Weights of a small transformer language model.
Architecture: RMSNorm before and after each block, no position embeddings, biases on query, key and value, tied embeddings, gated attention, short convolutions, capped logits.
Training: a variant of Muon for these matrices, 1133M tokens, 8645 steps.
Each number is 128 + 32 x the weight over its row's rms, rounded and kept within 0 to 255. Layers, rows and columns count from 0. Numbers have three digits each. The size before them is the row's rms in percent of the matrix's.

# layer 5 MLP down (transposed), 2048x512, rms 0.118, rows 465-501, columns 0-127
090:126137111197083113134095173132114121099099122114080170126149165118177128122158067152099084104094143106156134120132120159156160145132175168099134175130121101160106127142158100184101119130125094104134130170096129129127082130127186108148128184122118165076135158164149167134108088107129081151143203139091191112060132121145129163162089151136101086149134122149073128113160067108049085068123
104:127136135128100144174144153110151166163122065135143155138121123157123159130149075087122061157097112147077100177130147108205083154103125139120163087146154208137183140160172134103102139157148116130111148113154142125095135133097135114119100158086126137100229191115138160127164145064133063163123093207150126128134119160107117094126058163123089135064171102110132111081145116096085143137138
098:160127098069118117132137110114128152145113095103210079153107147091105100125058126104145212159162130119153151154086078094144129114176118110110105125127141131158138139090140126108167150134180098164105101127142112192072148118099091199115125144087120143116161137087113105093111123149161114157103116148146132064097115073175118133116085117142117161137183108093195131149180165183143121172118
101:135172114091148138223144053136124135088111118103121159137096086134121140162104189121092174171152136131121130150173089158166143106170082150105149090130131133112081110106103192070163174107119139146151148072143134123137152144147128069102196116156139103162160121152133158155149064174142166104103148125165126159157174171146160096109138129135133153111098112131082137079143048103113160171158
096:153118112175117153143110107150086071111179137173165152102157057114095167124157154130173141109115164105164190179129069131141133117130134140073145086107107167112112115127143094198055120177115118160108120092110089101035126106137113128115128153087110087141115112116153124083080176072154141186153109187121081121159110099164072102116117111099117110177140187112094159131091071183074167119163
106:136160088100169131080132184128170137080158112076177166047092177087100144160121089176093128158109130119166102133165190112068112150105124150153161119126101154166122163157150166158125095148166179084152149118113133132179117133133064161104181148144094136190131079140087138118157146096164158130112145149066089153057097166100052096070202171076094137160071136103120160135110149124100122089123
091:129149165071122102156069113115094070184103130149102121157104155098179116128115128066096092141104132118118140139122160174174079149111144107102156160126092089059047160079128091137060175165120153155123136126103120104108065154171126132127139144128118051087138201136144127094075132144151134119118115112080126188171145111164127201092143107091099154139174129158125087079098131119149130101128
096:142088102201101137130173134108167156165108118157141162101083110140131126119145063107204160094115099107131190160116158109157152200126102103106163088107154090142109067128110160126147089132093124123091168123129130165133093089091147104169157138110141119117137150129074124076125152117139114160129057106148156157063147124171173056105136198171145164166124092163106102097150149129173160126164
103:149105159083118144150122163137120137103112144145106085165125123119087121097088160115119143077128073151117171161141060084113135144132167141177117175131169144171124061176138129080134132137105156130125125186182115128110111132086041075134163165175123104119174157079121173118128093052107161145129092137136125167127058150110128129169161105117043159115141162088144108165118108174091067122205
101:111148105149138050106065172202140071151142110140098130142190132174092056139127132112124101123168138184100097155098097108109154187141215125121137137144125196156077116106130088140104102128096103094107116095112092089169123101164122133194121113101120091154174136125167125115059152217172143111163082107130148135133138106147138132196143086141074156171117094175107126125150137112184116160073
097:131109107077176146126047113166105088139129160115140138132123168141073151130173122096142216188136112122185138125117122142173125141163110165147145108130114124162129126096152137157117105128127109164116178174197154155121112157147158154125128155147097153161113174121134121099131135147181091116177143152129147122146156107091103113076092093137102136179123049067197118063106123130145121066169
106:099141076083137151148069121109080086159091118139061112120129120117124106136146088143139098105133123158175106109125094145174143154145117113140192194062133094088159147130157114125159114089094113074066114084162108135153137143190141143054135095131155124170129114126106173140088125116083128095111140054120166122211049102088156116084123073169101141120138174075141094100141109111127101124104
098:100145109068110123128145143166153082159139141120151138157104157187149146128133123126152158096117090114166153154151142192066033124119098135164190157145054129138133091122144090094154139166123162086107117126209123147148177085170121119139101103167158084147148142127108115137133132131125091120144126129182081045122157128147128154108127149176141166091133163129156150185061064122133112120172
096:164104144111165139115145100136154144103061125106137128187150097122133131118156161147124141094151069136099107072092122139108100083136149146135125145148177120174145097141096131071145110191124142152184126074118079183149173112173130144160114153138082110129112155097155123120189093151171116088164142105134078072140157095074158159163124131175111124176091117121041123165070108093109117113132
099:102103124128150102134113147197127161111128135126107149110141077089151137107096151069117149072163105141200124161129160116067152117112124093059098093107110166114139143183126137162167158126106116152137144167127128114073114095073145151127152138162117160187081185101112156195122101113160103119139108124137129187111109135167134131170157135106208134104085115094158127164114175137129153144167
099:127196133123127127145153126136141128117156149112093165145166075124079050167119131126087072107141133062115109182126093111133122141128102116174150105086135136102155113140157102121179150193145112123098183147092166158176115149188173127199108149125156123127117096111153104159107115137141120139084124157123178096136100142162177115105117095059130114126153042128176154086084130114111105172089
116:106143120136113125141094152102098092138093133092116135151099156117163121114127109162124127153061086134122165167112076146143151119166155085100167168126130149127134108192109108175152095163173133040166141158095131132093113139144080111143124078081131179137146105131146066139179132164150094116189132116084165170094140122158131101166152101102109132132113176106140055183098083192136143081124
096:118086091164153121159128084087069143180141124162109144067120121121131133182125145120049163114097168141128082177161151138133124227131210183135134110131156102123127126080132121095165123104119145166194171122114103129097115122125090134165144183126092115107172128075141110119065109190143218132134131075049168132151113139129177126104139108139116138063155138086121167110164140158167082173191
099:141145164132146114153140113152137104135148138163123112103135136115063154113125155148136113111167138124150226122174097112166136111153095174114077105018146138161089117181172116060069121101143154129116111141105106144144105097144119153120114180182167182110124160212144170123139061137137119191107112120085153115156113115050090165151136148076156066132129165105144150142189121185128158135114
095:105122129153123138154111134076113168101090103126166120052064127085133148175083196060121131084104116101147138103174147134088150083115096123057085067165137162168140120161126098117098142119127155080142041156121127189080148168109086101118139152102137153098121101135137101153084133112138170176103133126097136124116129117147091072123081128138164121112116083123145135115133100164120124166196
102:128144140180088122106118139172123073103136187028061153117077138130073182092144107104111128141200105091151068132172069096123086132162149091084110141074124132151132111108086161153141109099067133107082134216120159103154106119160087138104159157144176095190122182111128086191104101144158081102139095108122080075159102198115123103049157187123181138087113100158095155164093122106110145117090
091:136154168064098087123120149109144125103172070114103099156138130122158204137105166096111097130111109118134077081176107136139140157093138094138072131133132122113117123123104139166126140145131106097158158159112092153169092061176111081127097214119117091165179183140162160185154130157119147101115108149166120114146145154169175144171160129081107094087149095200067091117092117114090123139156
105:163142142201094149078070142065125088099091108129091119140119130112105132107130114154120133173119092136104124136145197082167141151126149179125078120140177126155079118144099148154155122151168123144146127060123094154179167135147116078148105076129099113195121129057078118120111063208149133138161124095114118116125103116097072151115123160154177163137098100118098110159114100137119182131141
103:123197094154096130153130184148121203116166126090105088119151109080080067150112138117135133148090124135096177108161135193176067097169100099130133105097116135158132163109148134181156135132173125142121093101095139125112105177138097136173136121099146173101146162139096187144085119083130107125153154173090152106101089179177076134097181127075147152171083135146096090125156150182095133168133
090:069124115143138118159127156140106117117074092111179132154148129114152114111161135142075085122074101190152142143089159173129129136167138153127140127154100172125103181064049129059108143120097149142130122099125140162084157106133068154186144178105149107132125123193121081057146175124192111168123179166123151109153171093116088128131108122140118159189137121132086148137119149070136080101115
104:125102128110124174138122152135144130147102081108143139125091186135132066176067169132084164152077169140062140144131172074132133080122188162156092091148122125090118145133116109098176090174113149112062109149162149164135123156157120111104153162100117131151119122192136085141098097102133142086101053151132171119219119126149080135118145107092091104107103151122104100115134148150097071184139
100:124154108116138136121053117103123106142114137131120118126092099090099167160093149204163122091147133128111144103126179081157152133130098114120097129174140108163105115150143094184123160124211086183108173167098090139114106174134182169150039125125116104159126090104169144099060144167126116117155138157107107110146182146141131164061188051164145121118098128156115106131134101170089176113112
098:125053108068123121135143072153118166129090090109143127129129071156156071136146133094109136161107142132166117163139134171144084050151098154107063122106129161117100116108188075123156087155140086201107075128056101104103180097141116160144084101165125151100159121127126102176106182134112136078147122116081111155139148175162123078103154131170136165088142126085156078162105121099163139119143
107:084144131138107133140158193134146131126170096093109146091144173076146114086118151093124106121121157127111103169164085125116120063105196176139125168132121137160176176103108167114120073088124099145092104106170149075097106132115114098111123136102073142150104083149103126090126118134126145100140119126135149165142137089132156181153095139152116127093114080120162104098120083123119096081165
112:074103157096119112128132170176100149061148147125171134083127149152155125133185125125107173142103099084150142166139119099150109162088055140118111121065086158077136099196187115102146133111096150154142151142123111112099081188140129092070084121125135105138110165103165177126080142145123179135177164174107084147173129114155167073098118171123115133116135116126140136129110130090135153097156
100:112066144159100137169181112139146189153105085117135142127150180140091150103106174158134095108119105146086155110142081126090133115127175141138119106105110124136127098148160192118111151105090148165199081155102189138154137128140101103107188161132132158104137117173090180112199057174147130090158121153096108160142130144123133206121158131131136140158133045164178105129245113167084153166110
092:126096156110111167115163107156168114085192181132099136139125148114086135125138161109155130134168115127175085135115090116121141064127118121170098162118128082185105149161019185105077145157131082125102127160157116117085146107098165148098094155144155162145152121111104140117153130122165112131147159119144088183105144099122153190130111142122111122136096081123135122159121158197117177125126
092:093120130189116134153102114099060168141107186182116117106124150135138146153104079109113111137139151146084104152129098153154170111039156118231051177155136070141084132161070104062132151103170126103123113156088104155136153146096093180097133148053137182106077142113121180152123115144094117141147151145092122101158126122109152122172123096162051149143018166130147164107127092136136055105203
106:153132105096153128135098096156184140141165124114138081148113084134096110091110070142096075132104100180083141143134145133171162100134114101105200179137095154116159110146107144134165178130120106129144083099099093144054116109030138148133051113114161170110094131113099147101050129151180184149092192152231130114091185167104100165123149105068076147200105083124142120044140125111078133179115
097:146151181130173110135156170114150119134171099117136207139122112158168182111131111130169130152113092152154111095209146087129159132111079139163144175133099149099116123133099125106063103128125132189141151143152145118077097156130098100122147115160156158126129213090119106120162176099101162154141112167086101159102092152183133090106168084144114124157145153137058134108129148122114103131100
097:107128154098138127161137106124064136096174132090134073143161158135123205048083120073132075112109118136108063115134137096145123131180173144158105115056102095149197123120136089122092200119170180169112128132123147124150144098062152128072156157142183097121117173103084182136167164140114157104106097112120137129155115162156111119074174108141115076125086126145129139146155105098096149129095
096:185121080090102137130145092125148170162094071127090103111135102177164138087064133138144166087102124117077058123113096082070092118169137135122129137106099169125114141103124167220117127138114157082163133094113155087106136135141173158060133142151075079105113189079179207124195123091195101115144123148116128089133127078168185117127209072152136081191144123177156142189077057133129109108093
# layer 5 MLP gate, 2048x512, rms 0.0844, rows 466-501, columns 0-127
104:127114128152122141153131106121143151125112100121122198156125062125155057141160103148153133172122119099128110168123141159176151138128143111142113119141109129103174179205124072111162132206113108126128141143161168101177158140119143084136038114101108086114171138170120121148184155073121173133094127121148167128074159133087117123106125100154195111114089133122118105171054113194156090119068
094:184104107171196096176116153157083167097124102089149136149102170066171110103075138146104100121139117124128187173141141104169145132085155139116139122185153142102124180130129149129131178105143125144112115166086116149131130093098156157110108148132176064133129128077126097116105112163155144144115144166109119191180118132077184125140114122162141085136146095090140165082122130142133160125158
098:132174223068140065131193130176125157110099169136113143151222135215128124157078129129135095156179134101116146145138100097131184180097128161131117119128099138185139102096166122086069174119107159139184105117193078105186119053122087120125091099160179134158160106083142153083063147127183146141123075062140141158109157187090167136117138172132093155090178106149138143098150132132100114114152
094:129132144101149095141155137132117086093155088128209096134133119106106149141119189165122123159107167137132097145136125101113075112127129113142149066099123137120138096122111098194106169149162117157152148145179197171129089141107100087053146138182050118128098109093120118100166111107141140126134112150125104095157127151088120027122072168068129189149143090155100179130081060132131058168071
106:130138150195106138124100167124118129135127103157088112158145130159140067148119169106182173085130098127087093155132129162098139146134120102141166077116137102121165165137140100141107144121158142109065107153142153105074167136120157107113045144116121105148120099112079137136079163177097081101077133116171157128096093159117139142138094145160140098101106121110165135122072082108195192138105
098:188170095101141105070144139141095041100132069098132106129131073089119123127106108134114172126141165133102104170095120125074092109114195142098110119118106136149169156113110118151136135049111156135144109101108102197171077120091135163086069061102148118102129119135183093127158081071096127135160132132157122103098071120150197118084186088109127116109156148156061164132086114154087144115129
101:180143174120133145139119056163124120096163107106129159140127133146124082140140079148129111114150184073140112095149120127152120141109140140137171137137075110113127117087162133113163122097122153109142152161105105142111117141165116172122089151155131102134154070102129121114113136102171136121114200147115179114207135150095175142136092104132124151199130113150193111145087091111127133133133
097:145092085094186094094106127171151085134131121059145113204119163113180129119137093156142186080161193158135034203111124084137087137136155175104141209139145101109095180115111156112098095092130096125150197107165111108138130105072156104135170144178086065171131128160111134095166105025119091076144148132091121130083137144115145114199115160185169127160177126104182166153138124101136165133156
094:073104102121115173096111142133142124107086166091166083201122095122112178156131124112132125120123133090127153174144137112115156066136141120089094131170112089150123123157149089118147152210087130115127133147124120107172122077174139128141099155104142124094129094122155119137111103146118156164125116163132116184135113194156117110089157131164165122140153148147117061146126086167112120155100
104:112099107134139115127132144127129177148161093179118163082137183156166156172140143113169166123171112112153090142153091089109111153116098109116140147117124150092122149115144116126202119142093128133142126147143125146130125136129110099157129150129133118187135143138090140166119133093149139112164123147159124080183072180141137150098184089123116061062087167056143170186050108115135139085113
103:149194067096124160190078112138068080098162101127085131231120177120061107130080118154149140097142142139180158108083136158173120144175127091161152240169136090157134120113115139095152144170098185130118154132139141167156076172119173132120113138083116101168156117160089174156090113188108099130138106111180135185124138090137128081081105092136077144128132077093145178145170075140136122090133
106:122166121148179102123135199141188186138155111200100140095141052162096150183168131077188074116137077156083097124076146114064137140126104091093085109128124170132108128072104093149132160090123187159109134086109159105103172148141161113095134119142082159124119150088224094151064022116148111049136177133112130161064107138161142134095068107111130080129190189200133174111095135153173168204184
100:095114200087076065172156090129086142169086080161090081122087146090147154131125170133160119146089193118113144164122111105191138130110175070151149094091123134151099139117142101152116170152185201115163101154099079111121114142102154160147071111165120139166154070172113161163137115181099118173110114076123129156165108137172134103107138134159089134126114131105132142075186101191170116188142
099:085139128158157178123128124129173095097168147128122116073128147191119148166136142150117117134089131066117115104113132108119108080095152186156155100190155056127098131160134087137107144113113096131139052133097155137083085146128098160152142119097105149113134113141120117171104143182141105122147109209112053081184152174112204197111156112121133152157211098107124115138173086087081127147144
099:200109118132073093049156161174125131093143116118144161135117103114108128143131094126085161137136125139113161063107120107140160110138133170146140102148124129132107087140060134148143092090217037091166133095117166143188133124067083076105110083098133135124103139169047146095118066105128115174116164123106139125140120099122136084117084137112092115150162092057167154167158124130129083143076
095:139137073182151123114090107125141149147034167141155169127149130086102125114134109131157102104113161102108090125126163136147144153142117119157131085148160128124183129162087150149109128144133164065151125118139084162114079112146085130172146094181076133150142148111075153133166066180142134117097113177107083131139091102117110144111131071162159104171165166096127117143144074113148131113081
101:179123087180165204112111175138193139101084129129180143118116060077080072103208113123123184118092160161148199136057148148150112161110095101106153136100108130125146063127103093105138107125185128140215111140136139134142097153102192173144107134098157105161089149155136093073119179160157149094130170125137082141129189160143103156143151146164143126151083086175112155109126192136088118121059
101:093096115161190144104121177154154141090104089169161090124103123048197061139137079156143088091082135174096074135106102123083100127167111176147160183144159153165137149129153152088159118102132089150131116152120143156166145113133138122130157129136133143097100118118136135138160104145135118120145076147093134055139140105110171147076197095178195173153156104139056145093151212140119159129128
101:074121127088070032125134160192112206097117188079066154171146159133103162110159132144141155147104127073188134146062098087127142251172104092160109178128121137111162086094123132162139134109094149148157146157196122112172117147059159149137108111147160102172135117115124096133096143102115130139125100097136135169109123178076115176086107132087108135076126224122129177163117128135146128133053
095:100109142145150194124089155169128089098135140094118106161136098173105097115114077149113131055113076142099086123155148116132118109109218157163117152160126166127151109120111145161142151141156052080125165109106083120172110129116158119069079123131109136135159134145119176108174106168165093043111110191107132133093129143119203084104150071174096164109052215179112115164097086121131113107150
095:149126148139108160125132105069116099122170135142173108124145086165101158118087112110086138155149130137129117197148101136105153086169146100131116179151118116057164151112146090155155152172078128109156110124139073096105069088131152084113072120181089169161103068128119122123168116108112213121107137123201129180107111177165133137104090153136122169172141135136087150129125086093064132143110
089:134144163140071142126110115138064146147167121164151091106111160121075101085149177164146109102092150157168190127159174192152127041115112139146122112155101159184127080062137144130108102098133092135138070123130103134132121101136126111101083112157120148163112087125129157132154070174090119067121118128124220075084114155123136071077120085155137158106186133104126155143129113119090135106151
105:084080087136156097116166083171100082202162125135110159092114129155095171128201094163093177132128130172117161098077129134121131061098148110126088105080139137126088093096106140181116148137123106160120157147107135047184147094081077087105153133169086142081115104090103091169093142109171193141167082121070118152129093143135157085133104157088120148152118119140102075117126160118112108143146
098:108109122125109096155094105136114129115144088176100134139128143097177138150104133142106159189102183130133130116087105154139076167053103126101166177113118079133114097136162130165109077162191144104143147116157128127138136100123138179116100151144100117150120113157088195095164101151158181171166139090159163128194102186093057086150118061108125163154178066110136133101148129152171105177142
097:104143096090153142106141117119134182158179133109118171070101032126102112124095168134193115106056133152120195126155144145113138098181062146096153132120126152157124142140116140110115079135148140095143138131111179128099117153202131091144122169096132125109151159093124119122091127119088163148138126142101147216218188105124129127161124138160169097124137142083120147127083141101156103118092
096:093135149097176138102158144139149155133123206106104130126117134132142148137141130114111173103137104135122113120092158161144142120114119093085093160149145148064096139134171157147117175149159085164160113193100047093071180093061129157151146142143161117098152140147180168101105156099101128125126210139100133163174123097113157122134159112163141165095078127159126085136152105126143130106197
104:140131134147108104093139173098116111064160064062086143124146116183150130117089213177136170165120108106140116111125148106144112118158110185111103230106035164167154111153079108108094151155120116084167097106104170172105140125116139082140167073196147193093108150125143116108155122129108112201161150160084147102081146148148137153156162113088073075115127096133099129101183112162114152193130
102:167158101084182168151180160149110144063113113158128184136123172178203137116121083098174110152184139091132135195142086171082075123113196136156137133168122145127098121077167173103079137185098101151154150119137121122135048099193131108135154147118091127174125092117123126146152162109153161196144069108123103056151133054135142144171115100157150127102125164125139138100115121181105126135086
102:164122123105125090105137117165139176160154158092105065167128088104100197122082132142164124126167088150118062110114084131131119158089065082137162165175167137146200128136109096182175108167166116152145156108161160145132146137071180172147129120162122125108111132152174114085087166069126132095107163126116120120090141086101134084130131114168152131123047145103121100158154161142141141103159
102:125159113131122090059099137127068121101065136165142161119122201134120111132137143156148128138105109192103097079096181099091134142135134117110127131152185178146121107142119174131139118115152123130145122170138133188130137138095134131112183099116125120060197132116110123123161096126167122148082161123181111136153116142139150147140180111097124054125159131154148096031181061194138107088151
103:131091143099100116164135129136154178138120091054161086202144144124126116153101099094127114140134075182119117160110127134134089161133081115097104081145183152192131165149177187129135140137112150159162205078190140113178115098159171115115158165172141141083113179161082140141159104111148129146142148168103150118118142180103141126176113143192129165138105061131113138133118148165157116144118
103:074164165128115095073138163126096074104129187212156108128104099096165158159080100132108098133159103100179125100138138167113172126154100151183119159179148150081149163152073100117160173080100157117092063143120144182152115150166174091151080181098147119122129126092113162138156120142132072080087207142143155119107171084192149121098148090101161126108123085099105203154099153162093114078167
098:176107090118137147109097145106187201079104117116118140165236135168114139158113125073143138148143108110137137188157131127130165067139150119094121112133169180145123113132094155129175133098119156154131024139128122172137111112104129099119144176097084097158099144105070147111117172159089146098137135169090177120123185111097110091218087138093168168175122085096127145143153076099140115180113
098:109068075113184122134163145159168128104152086131141113135160096185118129136112153144091167127105192146097155128126159145120142099128095144105104193127097086145132202136142108125157115106177060150173156078154134165139101107130134093193187117145150101114119090120087152139117160129082150125123147140112079163119104146108120097144143088090151154135164141114187153094081122131117194096132
098:132097130152117170119086100139042098164115134186177115074158196140128127143102148112081121127148186133122153119090204086169154122121098187138167142171098133139099112139125137112162144120091173158096115111181182152112122189120190126089153167118108094106125114190147115179174089099135086109149111150096190054098149094177126151149132151134134109113131136156147126088121161110154088087116
104:117165117164145141115170154156112180155127160118118133107128154059091111141114104183117036092190112079100122116145126164113128161201122106137122113180122108179104133116163174162189151090103070099139165104185130128174138132126133138143105089123146074072095118183194093062110116180161134178139200120122143163124165132100122128087141110114148131099145121102160134063080153190172169132136
# layer 5 MLP up, 2048x512, rms 0.0858, rows 466-501, columns 0-127
103:101093133083106141092189121182125162153100039155135119097124149140201165127106212067119149110135133103074128128120150073097130198108135096146113106115172096083138142103126152120101137106132145146135128146139176141181148105166067141102140134096142128148165099120112131143121118158140152158102096147111180148153077129196149100100224121143087112110119176136174133122085093163080128068076
097:171148104181091172179065102167190157129109152124077150109087119169126129107112118128156157084130089187144117071099139107115138191138122159085186164168122088137099136112073128072141165046150145166147142146098097120027164128091112133148116136119067109109139139119115171122096147141161164108108085091137106137096101139119123136165135145150149076159062111156082106118135095091125137093176
099:169149126119144145080145122108148140125087124093103075103144120135131155096082121079107117153082184163131146157084106141142126111084157083209088198148118125115129120118107113119092187060142184175129138176152133054109139152094193141121126116103090162149120083098141141122204076131112125136157094112115096139098092054125141143129098153090114097132169131113123090206134140162081166124118
100:121181156184090144139037111165082109115096144123187124155129173102130217130163144103122121098122092084188123143103088144100136100163112115104139131115160148133079153105058145136128108169117153115101135137196124062076118159109142167173179133137143050094138117134135107178168141107117151153096116165183129152085135148126069129170099145136105144110140108198116180128103072097130143132113
100:171131130151143118133125095144152153158172095194103159093157169143131170110169184135088190193156149104132161154122117096123193110055115121129161208144118132139064197196083122154089062108142194192171145187121129075153128165139154120068138119179099132155102131087200070112097131151124141121159140131124098155106126097136177107136111090137117215109111140179111177143139046081127120106117
100:098094136113061126140101125117219139124130206151100129170168128161138114098131157120201138065137111109145139060118111085175136117131119168118107153199096088114144123100143113086126154176123081082095136148154176098117176035122088109142195184177132155120121162116086107073127120126111105158122163150092157169127110103114111130095115110132121105167116130103242053124168127031121137176152
098:144096122113140108098165134136071110099102121122117074127118091143186122061092108126128100113087069157128114135151085184115148090117149119139148064123157133121075136171086106138117139131139104088131134148130117130160132160099146168157109087076120176052124192213105092159111108165096113203108065113142158085126142123099097109154155153127100114143107152144124188120146121083125101135114
099:076164023127112169121090095195120086171136185069157162138121110169115095175112101127154137130121116116132100133092170079144167136116109129057119130160166125112087095111105107147119115142092152102151157152135205102120131131107175141177097107108134126111179145125135143130161052132112085149135161156170104162094159120127167155128103060153098079101173136147062140140160112144186107157109
102:123146142121114156198114135083162122081159170154086129156081153093114153106074143101096103153135131097125088123107158174149159128110107128084108163109145172105133155115136140153136112135160078115184111130064005151109149065136172200138116128122119151086119117101159119097048107133128137121142124089131153176168108135117143113115188136096113156086162131141084071135150106093097120138128
105:153208115116154176079122075141121113110155128079138117204072152102116151129188169133123150136126174113157135105167145120161124144134092076126187162108161133167104121115136102107156164129184124130087167085119150151158074175149149074094144152133119052161065139097112145141102159125154136139082110193135122094112108148163176087099175137126145156136177161113134168142161134148121164110105
102:105118089150173126155089098099168161108135112141122082091150103103121118152113103160166152129090083086212118103162088142083185151146122148190092129095098117106112098091142086052147124172116216115079149121095105124123150149128092133095143126129144167140106136101074165165149117118126079145060138109150087085117126099125090119147115120117097185144143110121146182152179155128113134117103
102:071108189158141196133089100115098151138118122161091141163129109119163142164173162073050143151112120132126120178126072154108131103122153134153100166152170102134131147072079182165157140127087062132093123150088129184123118150064155210151138110143122137119197106093089116124112137155105094078113095160073166120120080121123129110193101140129136137141098135117131112117058143142178162133089
099:140121113106122115131112081128141092158101128138092103102175159064077048152091116155137152077072106089151123181195170103110116130150190139187126121085070125095109104109149137150107099140139121112120090150127141097080096145081066121177109130163138121145164152198044095093107123155140111118135040154166168157132123167122161117160111165118135065142154104139145128091134169155099105101111
096:126122154173115179150148111118153112187120145110119116123160118183188108150135151134108081123104115083111152119151178171145122114115134097092113157121170075046149147093165132068103132106139123179164122051103159162111089154147165158131094111189163127128153084091081106125090075134114128081155095106118138130185111117142164132095162159147182125152165157083114134184146147100107144051135
101:107146135113146162130151143110072107126145125135080103104123088157118162055094067158112101073113154103149073114138099121120142060136174076136153189131139170125130158132088147125146090118098101105097138148158128082198128186067121120094190169125135133139104147088111131049125086170109143118107146157075103103107108134100148153078084141122052149143114112122141137125158099121202112123129
096:123102040128158122106073104146060083118136106095128145109130113161133082139107103141112214127145149120103115114154199106188069114134187146185078165162073092083081150119111034088144172152107153108159123150146110169100095078095122131153116102099182078101130163088118116154205104097125086101148180164125117213091187158135147140194092174097109123113148137162062145096184171159128163165159
103:077149102139116135166115109136084147106136162101108165145181131137163085145177082162151097160068081117137135195097125114123114165105058089144172119141160100095118101116161148090108135120109154108133184115125171168107131145168100091155088140060138134135128140130126158124131107115084073141111177115142146158185161133171176160096181110105143159122168125129167140161106118081095106132137
101:084116161128179067139129143146163106065160167176177110058126128058149125116124093079145166119122073155139122119091086156094089176130069139136157147134165129127158147155138176184100117070134149184156152115086110178166142089130127140124119130068162144093109171154149140169146153180131107107162123106150100134110161081148132096139163096103139184141129150161188107082058138097152087115123
102:122130141165150109143126110123141117118155168129075130107130118166166141187204089104193096132106160113118111179173112106141152098116068145118145104129105168130171113144172126108208099111114104230149134154139059144156128188074153131105149100187116135089166089139108147136137132140118151163167097134142093146163097142174163114225122104122155202130145095173189084136116176145068113137107
096:119129122086180138140125136102110126098105116114081149162170110110132084076134164158149120078137188164113153078129170106148106139116117154134178100165079150070176187142103168123105128131203150076141149127093139120138092102112133114169144148124140177131153114192134109017169119112099137109107123155171175109192123093121086120144135141175097175119099189081164149089133134134164097127096
099:174100140078148179110184140146136156149074114127146073155092084162145138128129145179132139136151088075115164159121103087172175059114085102105162093130071126060165112122119158089087141049147123120127153114157109176119130118079113121081157089182148100115146192186189084097102143097163116225089096143132102191124123170067134125142136113205135149191119134105139169067160138152147074160137
097:098126123080147155149188102130128118116172140116157111169170178141117141091182117109190135080210118173131165120106130138153144119093084130123110138142104098072124134118111121113092140117154099086123162137175114124135089140125103164123143125120129130178213105159160214192070136098119174119150075163082111106136133082115129071123181087127058079150113134168106143142109103064173094133122
102:173184131139149138129082138076180101095145131162122137140076160157139158128130108121147150124154129109145094171103175143122085123109123105177157144122102086143187133062152117166127119075117200130095094078097177164138183114112094101137143116207106137156126090130137157159066091112159092097117121004140154075139096162119167078124123091097110082096103200109097106134154148133120199147165
099:107071123203119081140106139113132144135101088138170089078159144146124155082091141106149107055141116129122136183099148130125133137151167129192120126086114141163116141091099142065141134079112155137141079128197174093120142125143100082096127090133170121131139174117158132099155105125130102156114144115124088106061175102165170163144189171146123142101106142161149107135083140126111162074132
097:127146151194109103125137120075162139171105102129170164067126106135106096133109104130111113137107068131137110087131126085155149138132112160166178158086090156132168082126096127116147088177085171138148097166104144110119143065133126081106165144115141135144089122181127098096178153079116146142165123110116149083130152062131118128103169097117119182093112128144139164106108118083160115123138
099:134161092133145128134153125152164131102117150120144163083127115090164141166118167117096167149128124169122159145112082134073123112172179133129090119132089171110203154185123186190143096157095145116154119142123093138133110117160105136037146182153110120131124140145159160172124145117137128116099083086087101140129099123076159178156065157151095082141121125098099207153119130159103080126126
105:123155121095119158132126176140102169107113133154158170078166194135144116097096134094088133113122063117103099096102159138165125107088109152114147138117082084106119163145177075099126074138082166084105157179140143171122137138161089217118104158080145094135088135081128168107092131132144152108131156126119138134145121130147146190102123137138162119107185179112112101167100153094153124137178
101:133139148156119155114184107182156213108081121105131087086122148019095100062168110136157095100107138174113087084161158204146133123126130112089157164134105142139114137087141119100110128048117134121106126124157119085082135139155140095080083116136110132122143109114125104103145146181150186117094103124072205158133123107101133108154086154140129156123101118119105143094132120136189163160144
101:120152135154163114133117117188099183145086156112159125155133156123106196146147095113059234089088094124123099128104164104171207132153159127094092133103135132086075113136117117096154169075172092095131131128141089185168140085073103124132134153079143159068164080143096108058139131117157090163138100121178148139182103111089092089124119163153063121070131101139149175112141175094242117127089
103:142086059118129121111079141177116095114155103145156123138186201180071099088139135158144169103112136137165096175073126106114154089130144125083115113108156131102133119137063107112163100137167114124102163157118151141162111130144155105121159073125081088076145113166140117118182100138130155149097153096114062119120081129097122127071121161165121158074207147107151071116132109187110129096103
100:089186134117163089178078082140178141112184104096152180083109149118120129101111188115149124112141099137081118135158184176102102186091062153126142116097084106147115158080149136139170038106155104062105154164153143138087122195161131129100145104087088130086158109145071192138156127079057138127095106129121137122136117093122089153034158095150153139159101112067100140148110059120177100136070
102:116087124153177099127117102114121103133139105150159127118114102128125140136086083175163156066125138132086142197114170143172162098140138147140174131079142118107103110131156174087137164176123088089078144148109151157147172170145064215062189140176109093094125146129076211099116091151119147090076127116084123174104167149150111121210094145071188129124207077192115101196149126140072119126109
100:121140123212139165110072176108121164111106099112090149094191052138127130071150137115115141157111122131096139171147123111162118117119119090133149139142168141107115121159100103097130167133123122182207078145134170138145175205109156095155134176113083099119056127176171124139145177100159125140135067139084070162161118141111143048156134114151097113130147113132156156127131168156140217160134
100:118100178138090138100099160149136138110130171092127130116075160092148163092096083105133057108148096135030157110114076089134083117123162108122105114129142138109123157131156077140134107165136148088102115180115125168099171149159114056086122183134106119109146090094203106140172108094106113155121134112153129156119088103116104149150113085173161158134120122134144124104134140149126113090139
096:125127113124125096138097123166111123085078169157102134158163200140170142137122111160164097086170119106151127090119146148080097159103103077142137155229134158103073128098158094054098174095079132156123165152122074163123167104154103136154132097122125122140142111102158165109114128108116123132130135118213111164098130158132128130164209102141124161108128093183108138121079065106141155071138
102:100200119077114105085072085140136099098088159106122135125135145144162146119102119132146137192147131124094123114113166152079134150172153159164126087106168139134124220120113088106127173141107125155122149123145096178159083087123117080092077133148169097165119074113144094169141141100153106125118152161172101162163163144123129117079112095157137072100146105111079131095081126133110118109211